Weights of a small GPT-style language model, trained from scratch on English Wikipedia.
Architecture: no biases in attention or MLP, normalized queries and keys.
Each number is 200 + 40 x the weight over its row's rms, rounded and kept within 0 to 999. Layers, rows and columns count from 0. The size before them is the row's rms in percent of the matrix's.

# down: layer 5 MLP down (transposed), 2048x768, rms 0.0721, rows 1559-1604, columns 96-143
# gate: layer 5 MLP gate, 2048x768, rms 0.0581, rows 1560-1605, columns 96-143
# up: layer 5 MLP up, 2048x768, rms 0.0619, rows 1560-1605, columns 96-143
down1559,102,160,211,175,142,215,207,192,103,222,151,278,199,196,177,216,192,209,188,194,220,195,213,258,202,208,258,212,198,209,236,238,200,126,274,136,156,194,210,238,229,175,207,171,224,162,233,232,198
gate1560,101,251,214,182,187,234,199,178,179,256,178,250,91,203,154,179,171,195,228,184,114,263,242,231,236,250,218,177,156,167,225,169,185,176,189,232,247,237,293,254,123,224,237,237,200,211,238,204,172
up1560,100,216,214,261,179,230,237,193,213,233,162,180,217,204,203,236,213,249,158,184,186,157,178,186,206,217,192,118,241,201,192,243,191,242,126,161,228,175,229,194,212,263,186,143,212,163,119,175,164
down1560,098,235,240,205,166,137,260,79,258,166,210,177,157,216,123,179,221,191,254,161,298,189,250,144,238,232,260,162,187,206,155,203,271,157,173,245,188,261,204,206,183,198,211,184,141,252,193,211,211
gate1561,097,211,240,219,157,181,184,236,157,198,166,194,193,277,232,149,227,190,254,184,215,211,196,219,166,252,261,185,198,178,202,193,212,188,207,176,248,176,164,153,184,216,215,147,207,238,148,239,127
up1561,094,238,200,229,203,183,230,213,188,191,237,232,171,243,186,190,204,112,188,173,178,179,161,189,197,164,197,197,195,236,259,236,164,259,196,221,211,159,253,212,149,137,242,149,196,208,258,195,193
down1561,094,205,211,149,197,174,163,178,182,102,216,209,237,146,221,277,164,267,181,192,173,227,234,205,147,190,240,218,251,159,260,160,195,237,181,213,231,152,296,184,227,237,199,158,197,233,215,222,184
gate1562,095,207,185,208,214,277,127,163,172,139,219,213,223,147,209,253,216,186,167,238,271,222,256,202,202,234,158,166,186,224,221,175,205,208,219,179,202,196,168,111,174,163,183,201,301,242,151,168,280
up1562,096,140,217,149,177,192,185,227,299,222,239,195,272,161,227,150,154,155,235,213,221,197,109,258,215,219,253,223,163,230,168,139,167,210,155,170,265,232,258,215,196,269,255,111,162,176,216,217,186
down1562,096,165,215,177,223,204,221,208,247,189,213,218,198,183,185,193,158,210,218,130,184,215,255,165,186,178,164,114,192,238,292,149,121,186,188,235,156,223,185,223,193,217,173,213,141,149,212,190,178
gate1563,101,209,207,182,216,179,125,220,250,201,153,153,207,204,240,268,201,206,179,158,181,199,242,208,264,248,212,200,152,159,205,208,257,179,231,191,212,202,134,210,96,273,157,173,216,127,188,176,232
up1563,102,168,204,225,228,162,166,242,218,197,199,188,164,150,149,275,151,228,239,294,202,160,205,198,225,245,231,226,274,186,151,144,167,190,188,278,206,153,227,197,273,192,240,125,253,216,257,210,129
down1563,111,157,178,189,269,208,246,195,152,217,149,222,99,112,170,253,86,214,175,243,169,200,213,216,192,197,202,204,210,198,207,175,202,205,225,254,141,193,209,241,157,186,259,173,192,247,147,204,146
gate1564,108,166,218,203,191,202,218,163,175,221,204,282,172,244,168,150,208,182,174,209,183,220,123,268,227,249,169,221,111,176,217,176,253,203,212,193,137,135,193,171,234,245,261,241,232,141,260,229,246
up1564,105,199,206,186,190,178,303,215,251,169,217,212,205,264,124,247,160,153,225,214,173,160,158,228,255,172,169,193,187,230,158,273,181,210,242,227,177,139,202,329,185,242,158,196,236,275,172,165,209
down1564,104,208,207,250,183,189,211,159,170,181,186,205,207,206,182,224,213,196,165,184,209,247,184,263,164,199,89,142,171,152,179,179,199,257,257,134,220,259,173,199,164,211,152,244,217,193,166,181,226
gate1565,097,198,240,192,243,146,173,258,170,202,152,175,275,267,164,296,150,138,218,261,288,215,259,212,203,214,169,166,205,170,198,225,293,137,228,207,193,200,203,216,159,173,202,180,178,233,213,160,171
up1565,097,168,213,221,180,202,167,187,243,178,206,194,193,164,281,170,203,280,247,200,210,121,103,203,171,210,200,209,195,226,242,224,159,242,146,176,184,199,166,129,144,161,161,156,239,207,195,129,199
down1565,094,192,218,215,147,215,193,176,237,151,178,181,162,275,200,198,186,267,206,223,185,172,206,257,190,202,293,219,191,250,185,220,181,206,227,226,200,146,211,208,156,231,230,207,283,176,230,184,206
gate1566,095,181,205,208,188,167,228,238,156,184,156,215,194,223,248,282,150,204,186,151,197,196,228,229,250,264,253,169,179,269,247,241,217,296,255,174,144,242,221,229,239,145,189,199,183,165,189,199,182
up1566,101,182,121,190,165,250,251,152,244,210,217,188,239,235,194,181,203,184,151,189,119,249,245,277,195,232,188,286,206,196,150,200,242,200,213,175,242,211,217,253,238,258,177,153,244,253,202,159,204
down1566,098,238,262,198,118,176,184,260,115,204,191,189,177,165,292,234,225,221,97,152,190,195,242,189,195,195,156,200,232,166,194,170,143,202,181,131,226,183,240,216,194,159,188,287,171,170,182,161,192
gate1567,112,240,206,225,280,211,227,204,227,142,242,261,213,187,257,203,187,254,236,163,218,194,201,195,220,234,240,213,172,233,260,172,252,192,138,128,225,219,148,155,209,181,213,229,191,164,187,189,265
up1567,103,188,175,174,187,235,202,290,183,239,245,245,167,188,194,247,215,153,198,252,214,234,160,257,193,245,227,211,217,221,182,191,179,234,177,253,162,203,139,266,204,131,251,211,251,211,209,162,179
down1567,103,211,251,163,157,197,118,192,211,165,177,184,212,207,218,217,183,246,240,148,177,186,222,267,202,203,107,197,171,274,253,131,245,216,259,196,212,261,253,233,195,250,191,111,228,206,237,202,236
gate1568,102,217,248,261,202,183,207,221,224,205,145,196,137,205,242,284,204,165,223,152,197,195,178,190,159,256,241,298,278,232,216,157,196,239,225,257,217,176,199,205,207,251,222,174,166,174,223,148,204
up1568,097,217,181,206,229,267,252,241,84,164,208,251,226,245,253,176,240,186,215,221,195,218,267,246,259,169,270,211,131,246,212,162,191,140,122,179,128,224,169,200,255,176,215,189,130,212,211,120,212
down1568,102,223,187,210,173,254,199,212,187,236,222,193,214,220,184,189,216,232,165,228,209,132,227,155,219,254,194,188,204,269,176,213,168,190,158,135,181,248,134,160,179,198,213,249,185,166,201,210,223
gate1569,101,182,170,254,143,231,219,196,207,218,104,227,238,243,193,213,308,202,198,226,197,233,224,236,176,282,169,264,172,217,215,230,258,152,123,202,250,143,191,215,242,189,271,223,201,176,215,227,153
up1569,102,165,148,261,202,152,239,205,221,214,234,206,173,172,130,231,219,136,229,156,149,172,205,174,252,257,177,182,130,186,257,232,220,253,189,195,140,203,191,241,255,188,202,177,254,258,205,189,248
down1569,104,187,269,241,142,232,140,172,211,185,279,191,244,150,209,240,260,158,220,127,229,184,249,204,188,236,197,206,157,160,255,201,163,232,176,131,183,243,179,232,196,161,217,214,201,264,176,125,163
gate1570,102,192,231,308,154,211,111,281,199,163,201,89,119,171,201,225,183,129,180,209,185,235,170,250,163,148,223,180,204,200,194,267,223,144,260,191,169,231,163,207,226,137,236,236,221,165,181,150,195
up1570,097,174,211,242,170,249,217,211,220,204,261,222,157,253,189,217,197,239,156,200,201,152,141,175,147,187,197,176,208,224,257,159,175,194,226,194,147,159,188,188,163,140,135,151,184,187,243,263,207
down1570,099,262,180,208,205,172,136,230,195,185,194,190,170,186,123,237,283,213,158,185,194,252,243,246,187,217,215,122,241,147,226,176,145,181,179,281,171,272,265,297,147,194,165,158,165,227,206,204,127
gate1571,100,146,219,170,214,205,191,209,125,215,142,210,90,152,202,180,179,136,219,189,184,177,176,186,285,184,257,182,197,193,179,214,263,158,176,200,279,131,242,185,190,228,252,241,175,151,223,168,165
up1571,097,244,190,206,230,239,187,233,161,235,205,232,147,235,194,194,199,239,167,238,214,302,234,195,197,202,138,208,249,142,240,189,126,225,197,215,221,225,207,285,185,213,191,234,207,163,236,183,201
down1571,099,135,144,208,241,205,227,216,199,214,175,178,210,168,181,150,251,222,218,239,193,192,108,206,173,226,189,198,229,210,200,194,174,289,237,194,146,148,186,148,230,131,265,219,164,185,182,225,145
gate1572,098,228,185,170,239,166,199,186,209,190,207,161,218,187,216,243,249,235,132,220,185,220,244,258,211,171,215,186,176,208,158,233,282,197,232,266,170,166,219,179,175,168,275,84,112,250,249,209,189
up1572,096,188,203,226,179,168,201,240,179,170,317,208,179,210,154,195,226,175,147,201,157,278,165,234,218,226,219,264,155,215,213,201,171,178,224,202,119,189,125,204,218,221,185,216,187,151,177,221,188
down1572,096,189,264,218,182,161,186,280,267,264,200,213,164,156,251,226,160,209,178,245,283,263,272,224,186,243,238,201,189,198,222,258,224,247,178,156,200,184,212,195,228,221,246,222,216,131,131,214,254
gate1573,100,171,208,186,116,131,197,194,206,281,204,202,151,171,117,162,185,173,187,239,284,180,204,225,242,200,236,221,162,158,106,178,148,222,130,210,178,171,153,189,223,235,103,163,199,210,224,249,163
up1573,099,218,165,253,236,194,240,192,184,186,168,238,192,150,249,203,179,182,202,239,281,224,256,148,205,228,235,228,106,112,231,192,177,254,191,240,189,212,187,173,215,153,103,143,213,154,222,205,235
down1573,100,212,150,186,204,217,253,188,185,248,216,258,138,115,204,225,232,241,154,211,249,181,220,181,219,170,198,170,194,247,206,159,160,195,213,166,139,216,138,219,276,266,197,182,120,187,166,212,222
gate1574,092,229,224,162,210,159,214,236,208,204,170,205,221,184,207,309,149,182,184,166,226,216,114,172,218,208,213,290,156,207,226,138,108,231,162,206,183,203,220,231,254,180,219,161,233,186,219,204,137
up1574,095,121,157,203,208,176,230,167,224,189,150,244,244,223,193,237,184,214,205,161,150,168,203,205,144,118,233,184,168,259,246,209,167,206,117,218,178,190,191,175,194,206,205,196,220,261,154,141,164
down1574,094,210,212,152,221,348,116,174,199,206,184,163,177,234,207,219,169,170,232,254,230,221,133,169,111,163,154,155,247,162,211,189,160,208,269,130,193,204,171,172,130,231,225,186,152,121,182,210,181
gate1575,102,194,151,168,229,199,145,200,236,198,159,213,230,221,271,139,147,229,235,179,275,236,215,250,222,292,237,236,176,157,197,157,249,164,187,258,206,127,175,253,262,226,174,311,222,180,225,250,138
up1575,098,196,202,194,223,158,168,185,214,232,209,243,174,218,232,218,199,129,159,217,253,227,218,234,182,211,160,212,273,207,212,185,225,226,104,200,183,133,234,199,308,171,222,182,237,247,195,222,217
down1575,098,180,210,163,154,186,166,206,160,245,224,225,113,154,227,190,255,199,217,192,180,159,200,198,206,236,203,199,242,151,232,245,258,215,190,242,151,178,205,115,232,226,220,225,116,221,182,186,99
gate1576,099,219,154,169,206,211,217,174,152,172,255,236,243,166,137,213,271,228,184,213,159,203,227,173,188,205,149,217,200,194,214,139,143,214,230,212,217,235,144,198,241,162,177,269,157,218,172,187,213
up1576,101,173,225,213,200,288,177,228,140,157,170,147,189,217,247,194,245,208,244,191,225,216,217,202,265,214,230,144,161,230,216,245,199,214,174,237,271,184,203,180,169,178,209,201,244,202,154,270,228
down1576,101,164,233,105,220,179,232,218,227,203,226,196,170,213,248,253,152,211,197,244,177,239,185,230,163,159,144,122,160,146,144,153,189,191,167,243,156,205,216,320,221,268,140,256,195,188,198,258,244
gate1577,105,242,243,209,255,117,184,246,166,264,225,130,198,208,229,177,205,194,193,237,166,174,207,197,227,247,209,177,232,162,164,205,244,283,173,152,169,200,229,160,231,247,266,252,194,237,199,226,204
up1577,106,238,237,191,212,215,219,204,184,164,255,188,210,205,201,194,246,197,278,199,224,214,194,232,176,267,168,188,104,275,151,198,160,258,259,222,197,205,271,148,177,245,234,186,269,227,169,230,338
down1577,106,193,256,177,177,151,275,178,148,174,187,213,157,181,184,256,170,213,212,172,206,155,278,192,127,245,252,219,264,211,168,179,188,209,195,295,265,242,176,187,121,277,155,170,255,222,217,152,215
gate1578,096,313,184,173,222,240,234,227,188,195,200,206,142,231,249,184,227,200,183,166,168,220,258,132,193,150,192,240,210,215,218,192,239,220,183,221,245,262,246,155,217,145,209,241,238,238,117,216,209
up1578,094,246,235,185,141,175,208,211,215,173,188,199,229,178,150,249,260,259,111,230,176,192,205,137,261,229,209,201,207,222,233,218,188,240,230,237,112,185,207,246,169,299,157,189,203,184,319,196,219
down1578,095,219,238,229,245,213,201,186,223,192,244,159,203,238,210,253,222,206,187,205,219,232,207,161,226,248,266,181,178,234,131,179,113,268,200,181,233,149,200,186,212,241,221,207,201,202,166,166,226
gate1579,105,201,177,212,302,178,205,201,220,182,247,210,213,147,180,218,218,194,133,161,145,272,213,220,148,214,215,192,176,146,207,192,188,241,225,254,178,226,182,94,274,185,211,199,189,208,233,154,230
up1579,108,151,180,200,185,200,228,201,257,166,193,131,178,273,232,268,167,265,181,226,199,193,214,164,253,204,192,173,203,86,209,219,192,173,174,255,248,201,223,204,217,203,253,196,189,173,220,341,169
down1579,106,242,208,192,164,268,219,127,212,219,118,229,212,158,190,191,154,188,156,169,147,203,158,233,239,257,224,202,171,181,184,215,271,189,211,144,214,199,262,140,208,128,187,240,198,211,205,303,161
gate1580,100,209,208,149,217,202,229,190,198,196,198,201,187,215,215,183,250,205,183,215,231,220,165,216,183,215,208,211,186,206,152,182,238,207,242,255,174,171,175,200,168,229,185,163,241,123,227,147,203
up1580,096,192,114,211,206,164,189,251,168,179,146,167,157,239,225,210,160,199,115,195,172,168,217,201,197,190,149,194,206,198,216,223,71,116,151,241,150,296,173,229,205,172,180,184,204,258,224,184,143
down1580,101,148,151,81,256,264,206,190,230,208,121,190,180,231,187,148,178,256,177,157,134,168,233,202,239,194,241,188,161,180,203,167,217,130,163,133,119,173,133,187,216,192,165,121,200,213,255,155,134
gate1581,098,204,186,160,187,221,179,241,175,277,211,186,178,210,192,221,203,154,232,274,157,186,208,184,232,239,182,201,135,188,162,264,241,150,202,236,194,138,228,155,135,150,283,207,141,223,222,163,264
up1581,097,154,167,182,156,214,180,199,166,125,204,177,187,230,234,271,145,207,243,284,169,149,191,223,217,150,178,186,204,134,206,263,169,159,266,202,239,157,168,195,265,235,165,200,224,157,221,203,141
down1581,099,185,209,216,239,156,227,131,259,203,227,219,179,212,134,163,184,228,212,200,246,204,159,194,241,212,236,179,264,191,173,164,135,209,114,170,179,208,147,165,205,241,159,161,236,170,152,289,160
gate1582,100,126,254,228,86,218,189,176,224,219,172,174,237,207,193,221,131,157,194,294,197,141,200,202,184,204,212,232,182,215,207,147,276,172,192,191,196,184,191,189,251,183,141,179,181,215,149,185,228
up1582,099,200,185,161,192,209,224,177,292,164,211,260,236,239,187,265,206,215,260,240,214,171,145,184,280,181,172,211,239,148,244,182,163,261,151,178,190,154,247,44,172,241,219,214,227,180,173,217,232
down1582,099,287,175,207,138,183,248,166,194,185,246,174,194,230,210,240,208,91,255,149,130,154,185,275,211,215,170,189,144,176,232,195,232,198,189,248,236,188,274,158,194,197,259,242,222,204,230,165,152
gate1583,101,181,279,170,254,183,253,206,178,198,108,194,297,244,222,236,154,117,148,220,277,179,195,167,210,213,222,232,225,120,204,217,187,146,237,231,183,183,193,116,193,147,249,247,201,176,198,145,187
up1583,099,156,202,179,217,304,166,231,221,192,225,158,220,246,155,174,155,252,176,276,193,153,198,220,265,271,235,201,214,233,211,273,237,184,227,181,218,224,246,187,143,154,128,126,155,219,216,178,217
down1583,103,191,223,260,186,220,166,200,211,188,64,243,216,159,213,196,115,175,178,133,198,223,251,177,158,256,249,200,190,162,180,204,149,271,163,171,207,254,272,199,163,146,172,264,227,239,140,190,229
gate1584,096,232,203,208,234,112,244,184,277,188,225,136,175,200,164,129,185,193,230,228,256,182,208,214,170,121,190,185,197,160,214,202,218,150,166,244,196,165,188,211,193,162,241,213,181,142,127,159,257
up1584,097,163,207,171,282,194,172,214,181,203,259,90,212,208,257,108,179,217,238,172,146,175,222,275,207,145,203,187,98,221,184,225,247,177,204,208,259,171,237,189,191,150,179,182,216,169,216,175,239
down1584,090,207,185,242,177,251,152,218,216,280,163,217,255,253,181,168,214,242,147,219,231,145,205,127,190,207,181,199,195,156,183,218,208,148,180,192,224,229,208,252,195,231,229,130,273,286,211,272,290
gate1585,095,233,205,190,230,269,146,196,157,187,237,280,240,190,158,255,203,108,228,216,273,209,259,220,241,127,203,189,258,182,198,177,240,203,235,131,149,219,201,302,165,197,180,216,82,220,270,134,210
up1585,094,267,250,174,195,125,246,190,222,220,204,182,188,149,249,205,138,252,221,189,152,154,237,224,156,239,206,183,218,210,192,186,165,191,220,183,198,233,119,200,252,200,183,220,150,223,222,173,173
down1585,094,184,204,207,214,207,206,140,170,101,255,238,176,227,161,256,126,226,239,175,284,225,212,238,197,150,207,270,163,152,134,267,218,150,233,146,173,267,175,121,149,166,191,204,173,180,188,208,183
gate1586,103,270,209,247,213,202,192,215,137,240,266,170,135,188,224,143,167,278,196,224,210,284,299,170,190,177,172,213,246,243,175,249,217,203,177,199,168,126,198,206,161,213,172,200,213,234,160,233,216
up1586,100,156,202,170,228,185,229,229,235,247,177,248,208,243,145,180,142,182,225,207,205,176,197,173,154,243,224,190,227,211,249,287,253,120,97,225,181,245,210,215,220,196,233,235,288,235,224,236,250
down1586,101,138,192,209,168,232,115,187,183,180,219,206,200,111,208,170,215,300,247,254,186,199,165,151,186,211,219,256,232,174,173,189,263,188,169,218,234,258,203,256,187,132,234,170,174,202,155,239,210
gate1587,101,230,190,242,246,227,243,223,211,218,200,273,98,141,217,230,180,178,147,210,258,168,232,200,183,218,209,211,248,186,286,194,227,244,215,185,220,185,179,157,208,171,304,181,227,228,237,162,258
up1587,105,166,183,109,201,265,192,167,242,187,195,247,146,220,292,270,276,174,181,304,185,212,208,242,158,278,289,200,207,260,164,223,262,173,213,172,222,224,204,143,236,104,217,161,235,247,203,185,194
down1587,104,270,190,209,245,160,128,253,147,184,143,244,157,167,207,168,220,201,186,213,168,238,199,226,153,197,215,226,120,197,210,255,169,258,123,160,216,257,181,260,139,164,212,309,186,191,289,125,247
gate1588,101,197,165,233,179,169,222,121,195,195,218,263,103,159,245,155,221,126,234,164,226,184,171,260,200,177,160,224,231,227,165,155,226,205,271,158,228,190,195,230,102,168,185,166,46,237,151,163,237
up1588,097,153,191,208,159,220,157,265,129,141,260,196,193,210,154,160,138,282,207,229,163,231,255,140,253,206,180,256,189,236,202,189,232,145,184,212,230,173,258,180,198,167,143,215,180,250,282,279,180
down1588,097,134,133,189,205,200,149,172,198,144,194,210,158,115,217,160,196,150,195,161,263,134,219,213,198,111,232,186,203,187,238,276,177,158,235,196,192,205,156,219,221,224,186,248,182,186,242,183,178
gate1589,101,283,195,259,137,222,254,164,215,232,170,240,237,205,210,224,161,145,209,218,218,217,171,247,109,187,227,177,159,142,215,221,232,140,191,184,196,163,202,186,190,183,207,223,184,116,204,156,317
up1589,097,190,227,203,157,259,95,191,233,208,230,197,151,112,175,167,268,232,253,171,176,182,231,227,333,119,198,188,263,180,180,240,234,266,264,100,197,185,189,152,287,211,174,187,196,222,285,265,199
down1589,100,220,135,196,189,282,147,186,194,236,205,171,176,129,196,181,246,119,146,166,219,210,224,187,258,199,175,227,264,200,251,142,164,190,260,158,264,215,190,207,205,195,223,209,199,209,241,179,230
gate1590,094,193,149,218,204,285,167,133,145,139,248,206,228,170,317,146,118,211,200,216,186,213,197,241,264,194,199,298,209,163,219,172,166,156,238,239,240,240,265,292,201,191,191,181,189,209,192,163,173
up1590,098,205,310,187,161,247,138,143,229,228,120,202,225,206,285,138,197,141,227,189,209,162,171,119,224,219,233,160,197,211,220,196,143,146,200,202,181,221,303,180,257,187,209,182,197,162,190,154,208
down1590,097,202,204,118,190,248,213,160,170,220,266,197,186,289,207,267,260,156,252,155,172,191,116,216,220,237,194,165,314,194,261,167,190,190,225,179,210,195,216,173,234,208,221,174,148,171,219,221,242
gate1591,101,259,179,272,209,225,275,187,130,261,220,233,197,147,223,213,133,165,281,200,201,157,237,192,238,200,211,136,209,164,245,228,222,187,159,256,168,184,204,260,170,231,168,197,214,187,199,211,256
up1591,101,231,214,183,114,211,194,165,184,128,243,185,273,284,168,227,216,220,227,180,180,207,172,198,274,200,168,188,239,229,219,212,160,84,202,225,160,179,176,119,187,171,185,162,202,174,189,206,233
down1591,103,193,184,128,167,114,267,164,151,269,247,254,258,165,254,158,252,216,189,219,230,219,254,207,170,141,174,165,166,208,219,181,152,233,262,278,235,191,214,218,212,215,207,216,210,193,212,141,238
gate1592,099,172,220,253,198,239,169,215,190,234,243,215,146,252,238,278,223,176,162,209,148,149,163,264,262,198,168,215,167,243,214,231,153,183,252,164,206,244,266,163,180,221,238,194,200,132,175,272,196
up1592,101,232,183,191,199,230,232,177,197,219,221,235,233,172,238,201,246,206,201,172,233,194,163,193,163,145,204,152,191,157,138,145,248,220,239,190,191,170,160,182,200,165,176,260,152,263,226,170,107
down1592,099,150,157,193,173,215,205,214,145,158,167,216,155,206,190,170,289,208,241,102,177,161,193,104,206,208,146,272,155,162,257,237,179,206,183,274,208,128,251,176,156,207,153,175,149,244,165,256,169
gate1593,100,188,180,279,228,217,216,193,156,206,195,238,209,196,207,187,219,199,208,167,222,233,199,204,194,200,151,161,253,226,192,205,225,209,317,183,125,278,178,218,238,250,241,228,161,201,208,183,272
up1593,099,174,97,233,170,180,164,266,149,210,134,238,270,142,212,196,257,160,234,202,165,159,221,204,120,224,134,183,233,122,278,232,172,290,217,179,175,240,162,213,218,161,187,222,205,193,143,193,289
down1593,102,183,239,204,189,214,138,170,211,148,249,194,231,169,174,183,169,213,252,185,223,245,133,234,187,187,177,274,179,186,180,199,242,334,206,230,183,231,154,171,222,254,180,176,178,263,191,182,152
gate1594,096,175,249,163,252,140,260,249,233,292,176,138,147,196,225,239,220,111,213,225,172,124,144,210,163,239,227,169,177,210,235,200,193,145,153,222,214,170,169,256,153,279,172,231,161,188,238,202,230
up1594,099,226,153,180,236,201,160,180,177,239,263,158,250,212,237,163,197,203,179,120,158,259,230,247,207,261,210,229,175,206,214,236,184,193,188,177,194,183,253,168,135,235,239,218,160,226,233,291,246
down1594,100,203,228,146,168,241,236,217,180,194,190,154,246,165,197,171,212,185,192,179,179,169,217,165,183,211,191,213,238,230,153,195,198,200,214,183,196,161,222,179,256,204,201,260,173,213,174,165,224
gate1595,099,257,241,211,235,233,156,205,165,200,187,229,168,175,206,155,191,190,169,220,296,255,192,244,142,225,187,207,206,234,180,199,203,255,188,201,221,93,175,231,181,180,199,253,245,205,211,231,84
up1595,103,145,223,83,184,183,184,194,180,141,191,206,212,248,276,199,206,191,255,210,170,243,240,151,272,253,214,186,209,215,173,192,196,208,179,164,189,269,213,251,210,180,222,219,206,234,252,209,229
down1595,100,217,198,180,158,163,209,170,190,232,164,268,231,181,203,215,164,199,211,225,194,236,214,147,212,167,206,220,122,146,196,198,219,138,233,242,195,174,242,240,186,174,222,181,204,220,172,219,188
gate1596,098,194,195,228,193,216,184,184,151,185,290,163,137,193,217,214,152,218,237,204,211,156,218,144,191,152,191,205,238,205,149,218,230,265,234,147,201,174,230,184,171,219,212,235,199,122,211,164,228
up1596,102,221,227,197,115,197,198,218,181,180,207,156,194,177,225,236,256,179,222,149,152,254,225,185,131,154,202,182,225,151,235,187,199,258,262,245,188,247,253,223,151,192,173,173,190,256,203,234,166
down1596,103,181,217,198,218,212,132,197,173,245,180,166,152,243,217,149,106,152,253,168,179,182,194,114,168,181,192,103,270,244,212,158,296,154,166,190,240,289,234,273,205,194,180,217,193,182,183,289,221
gate1597,114,229,128,209,247,212,182,204,165,232,188,281,160,187,189,175,258,233,188,168,139,134,142,286,182,171,127,263,166,170,260,191,168,166,191,164,227,157,309,202,222,218,254,222,208,125,223,191,284
up1597,114,178,156,179,215,242,157,142,182,216,272,195,222,143,73,259,234,223,281,157,183,177,123,279,234,199,132,260,132,184,174,156,215,192,229,245,173,221,216,239,246,138,196,153,203,144,112,176,182
down1597,099,246,191,254,239,195,189,212,238,243,271,195,213,207,191,189,211,184,146,193,192,112,186,179,234,262,177,297,142,169,252,169,150,208,195,236,183,163,151,183,234,238,247,186,186,131,155,189,225
gate1598,101,228,259,235,191,268,220,196,159,277,224,233,162,175,268,239,230,249,90,213,222,95,142,218,196,89,182,137,213,226,190,182,159,157,237,201,276,190,220,215,181,175,260,163,278,161,183,146,215
up1598,103,225,218,207,123,171,200,194,137,178,160,176,237,230,185,267,196,201,172,244,203,220,193,219,304,187,226,139,247,170,189,191,149,118,246,215,194,273,200,266,138,189,188,180,214,147,213,225,234
down1598,102,240,211,194,194,221,276,188,220,199,180,176,194,238,174,251,190,176,251,200,265,229,184,205,206,186,226,178,292,226,190,197,139,169,202,211,177,176,228,182,222,257,190,220,161,193,146,212,138
gate1599,102,215,245,207,271,132,203,153,173,230,168,163,201,208,269,211,245,201,211,225,206,156,219,214,240,256,205,206,143,280,236,251,283,232,109,228,211,231,245,218,237,188,254,181,169,262,209,148,268
up1599,101,186,234,263,191,182,163,140,215,186,256,229,208,240,188,204,280,225,125,154,183,178,145,213,180,184,191,176,158,243,239,220,203,155,283,207,222,235,197,125,161,157,251,189,248,251,196,179,256
down1599,099,157,180,200,177,172,156,199,162,185,261,191,235,226,253,184,244,185,200,144,216,170,157,166,208,221,225,207,172,234,162,236,186,238,123,163,261,206,229,225,117,220,194,186,192,210,195,253,213
gate1600,098,243,146,229,215,159,158,235,206,152,104,238,170,234,208,241,236,272,280,210,158,193,223,240,157,228,216,142,226,243,186,212,191,252,139,219,205,215,155,210,225,205,211,329,167,168,249,225,227
up1600,099,208,192,125,160,217,201,204,229,193,143,170,240,227,193,219,290,189,201,201,121,211,232,193,197,278,194,181,220,255,247,204,182,182,214,177,240,163,151,182,246,217,199,260,182,238,219,234,217
down1600,099,230,187,156,230,173,196,236,154,210,222,210,185,169,211,212,215,248,161,209,227,176,214,239,156,206,132,208,222,174,245,246,227,77,244,263,177,144,245,216,204,163,197,160,194,215,173,197,245
gate1601,098,239,249,160,213,194,225,197,164,178,162,196,190,161,158,140,259,206,134,179,242,170,270,233,198,167,149,227,202,185,179,220,141,268,167,192,192,225,209,193,223,290,176,209,215,201,149,256,186
up1601,099,222,169,208,228,160,173,205,238,146,249,244,211,205,101,149,171,171,208,220,162,168,107,183,224,196,233,147,222,200,232,232,209,183,139,211,227,193,316,190,251,181,220,209,195,259,217,225,148
down1601,097,218,223,234,146,225,216,268,174,172,206,181,262,250,202,248,158,232,212,213,158,171,211,175,187,112,209,149,186,205,279,224,149,190,234,191,221,283,188,170,176,227,187,161,225,180,302,229,189
gate1602,123,196,209,254,177,282,194,262,140,201,198,205,242,198,199,198,207,264,283,222,206,169,177,261,172,241,165,243,253,282,202,155,264,217,202,192,138,148,214,175,218,243,209,247,206,334,200,229,176
up1602,117,178,230,121,253,170,182,226,177,244,212,187,183,170,189,93,250,192,258,226,318,166,181,222,133,236,190,151,214,194,174,141,181,193,228,184,185,259,269,202,165,196,221,232,228,189,242,249,187
down1602,118,217,212,183,189,140,253,220,217,277,200,249,214,248,214,88,164,181,151,193,202,119,207,211,207,182,141,171,141,184,294,235,163,105,157,151,225,200,197,176,238,126,147,198,277,234,186,214,233
gate1603,099,261,151,215,157,165,178,156,273,181,183,178,213,171,186,242,154,225,159,239,191,190,144,142,142,200,238,223,235,177,189,215,244,292,211,183,252,198,188,179,239,214,172,257,192,207,211,149,194
up1603,096,187,184,260,233,196,193,177,200,146,169,238,223,222,202,148,193,219,208,212,160,190,188,173,198,187,252,298,130,251,216,170,181,272,214,202,218,237,186,224,247,237,281,239,198,214,155,197,157
down1603,100,270,135,226,145,207,239,137,203,182,224,265,247,176,176,143,193,188,229,179,209,175,185,171,190,140,219,234,176,190,205,149,224,196,166,221,209,215,186,163,193,207,229,137,267,168,220,192,165
gate1604,103,190,191,283,231,194,202,259,199,216,202,189,218,263,207,200,272,254,183,180,124,213,245,217,233,124,235,216,165,165,167,180,260,156,133,207,258,182,232,201,218,195,167,193,223,229,228,172,206
up1604,102,201,236,195,202,226,202,79,226,220,94,146,199,247,209,158,155,159,157,153,116,196,160,181,206,208,153,247,195,223,226,269,264,202,324,221,186,166,202,237,285,208,232,198,249,143,240,89,223
down1604,109,229,201,175,199,162,245,171,185,223,164,209,265,229,246,237,207,153,168,234,196,233,178,173,158,217,225,202,176,212,221,205,185,223,224,168,222,180,147,142,357,189,211,286,194,240,159,207,187
gate1605,098,171,154,197,217,177,162,153,244,186,113,271,161,203,182,141,206,211,234,217,209,202,211,228,251,203,195,177,275,259,160,151,205,141,223,138,146,228,173,249,228,235,225,209,225,223,212,239,244
up1605,094,232,225,203,204,210,206,194,237,183,182,187,237,210,201,204,219,212,208,169,261,156,209,223,185,213,240,149,249,183,178,241,222,198,180,224,172,242,241,156,200,185,261,116,240,245,187,212,238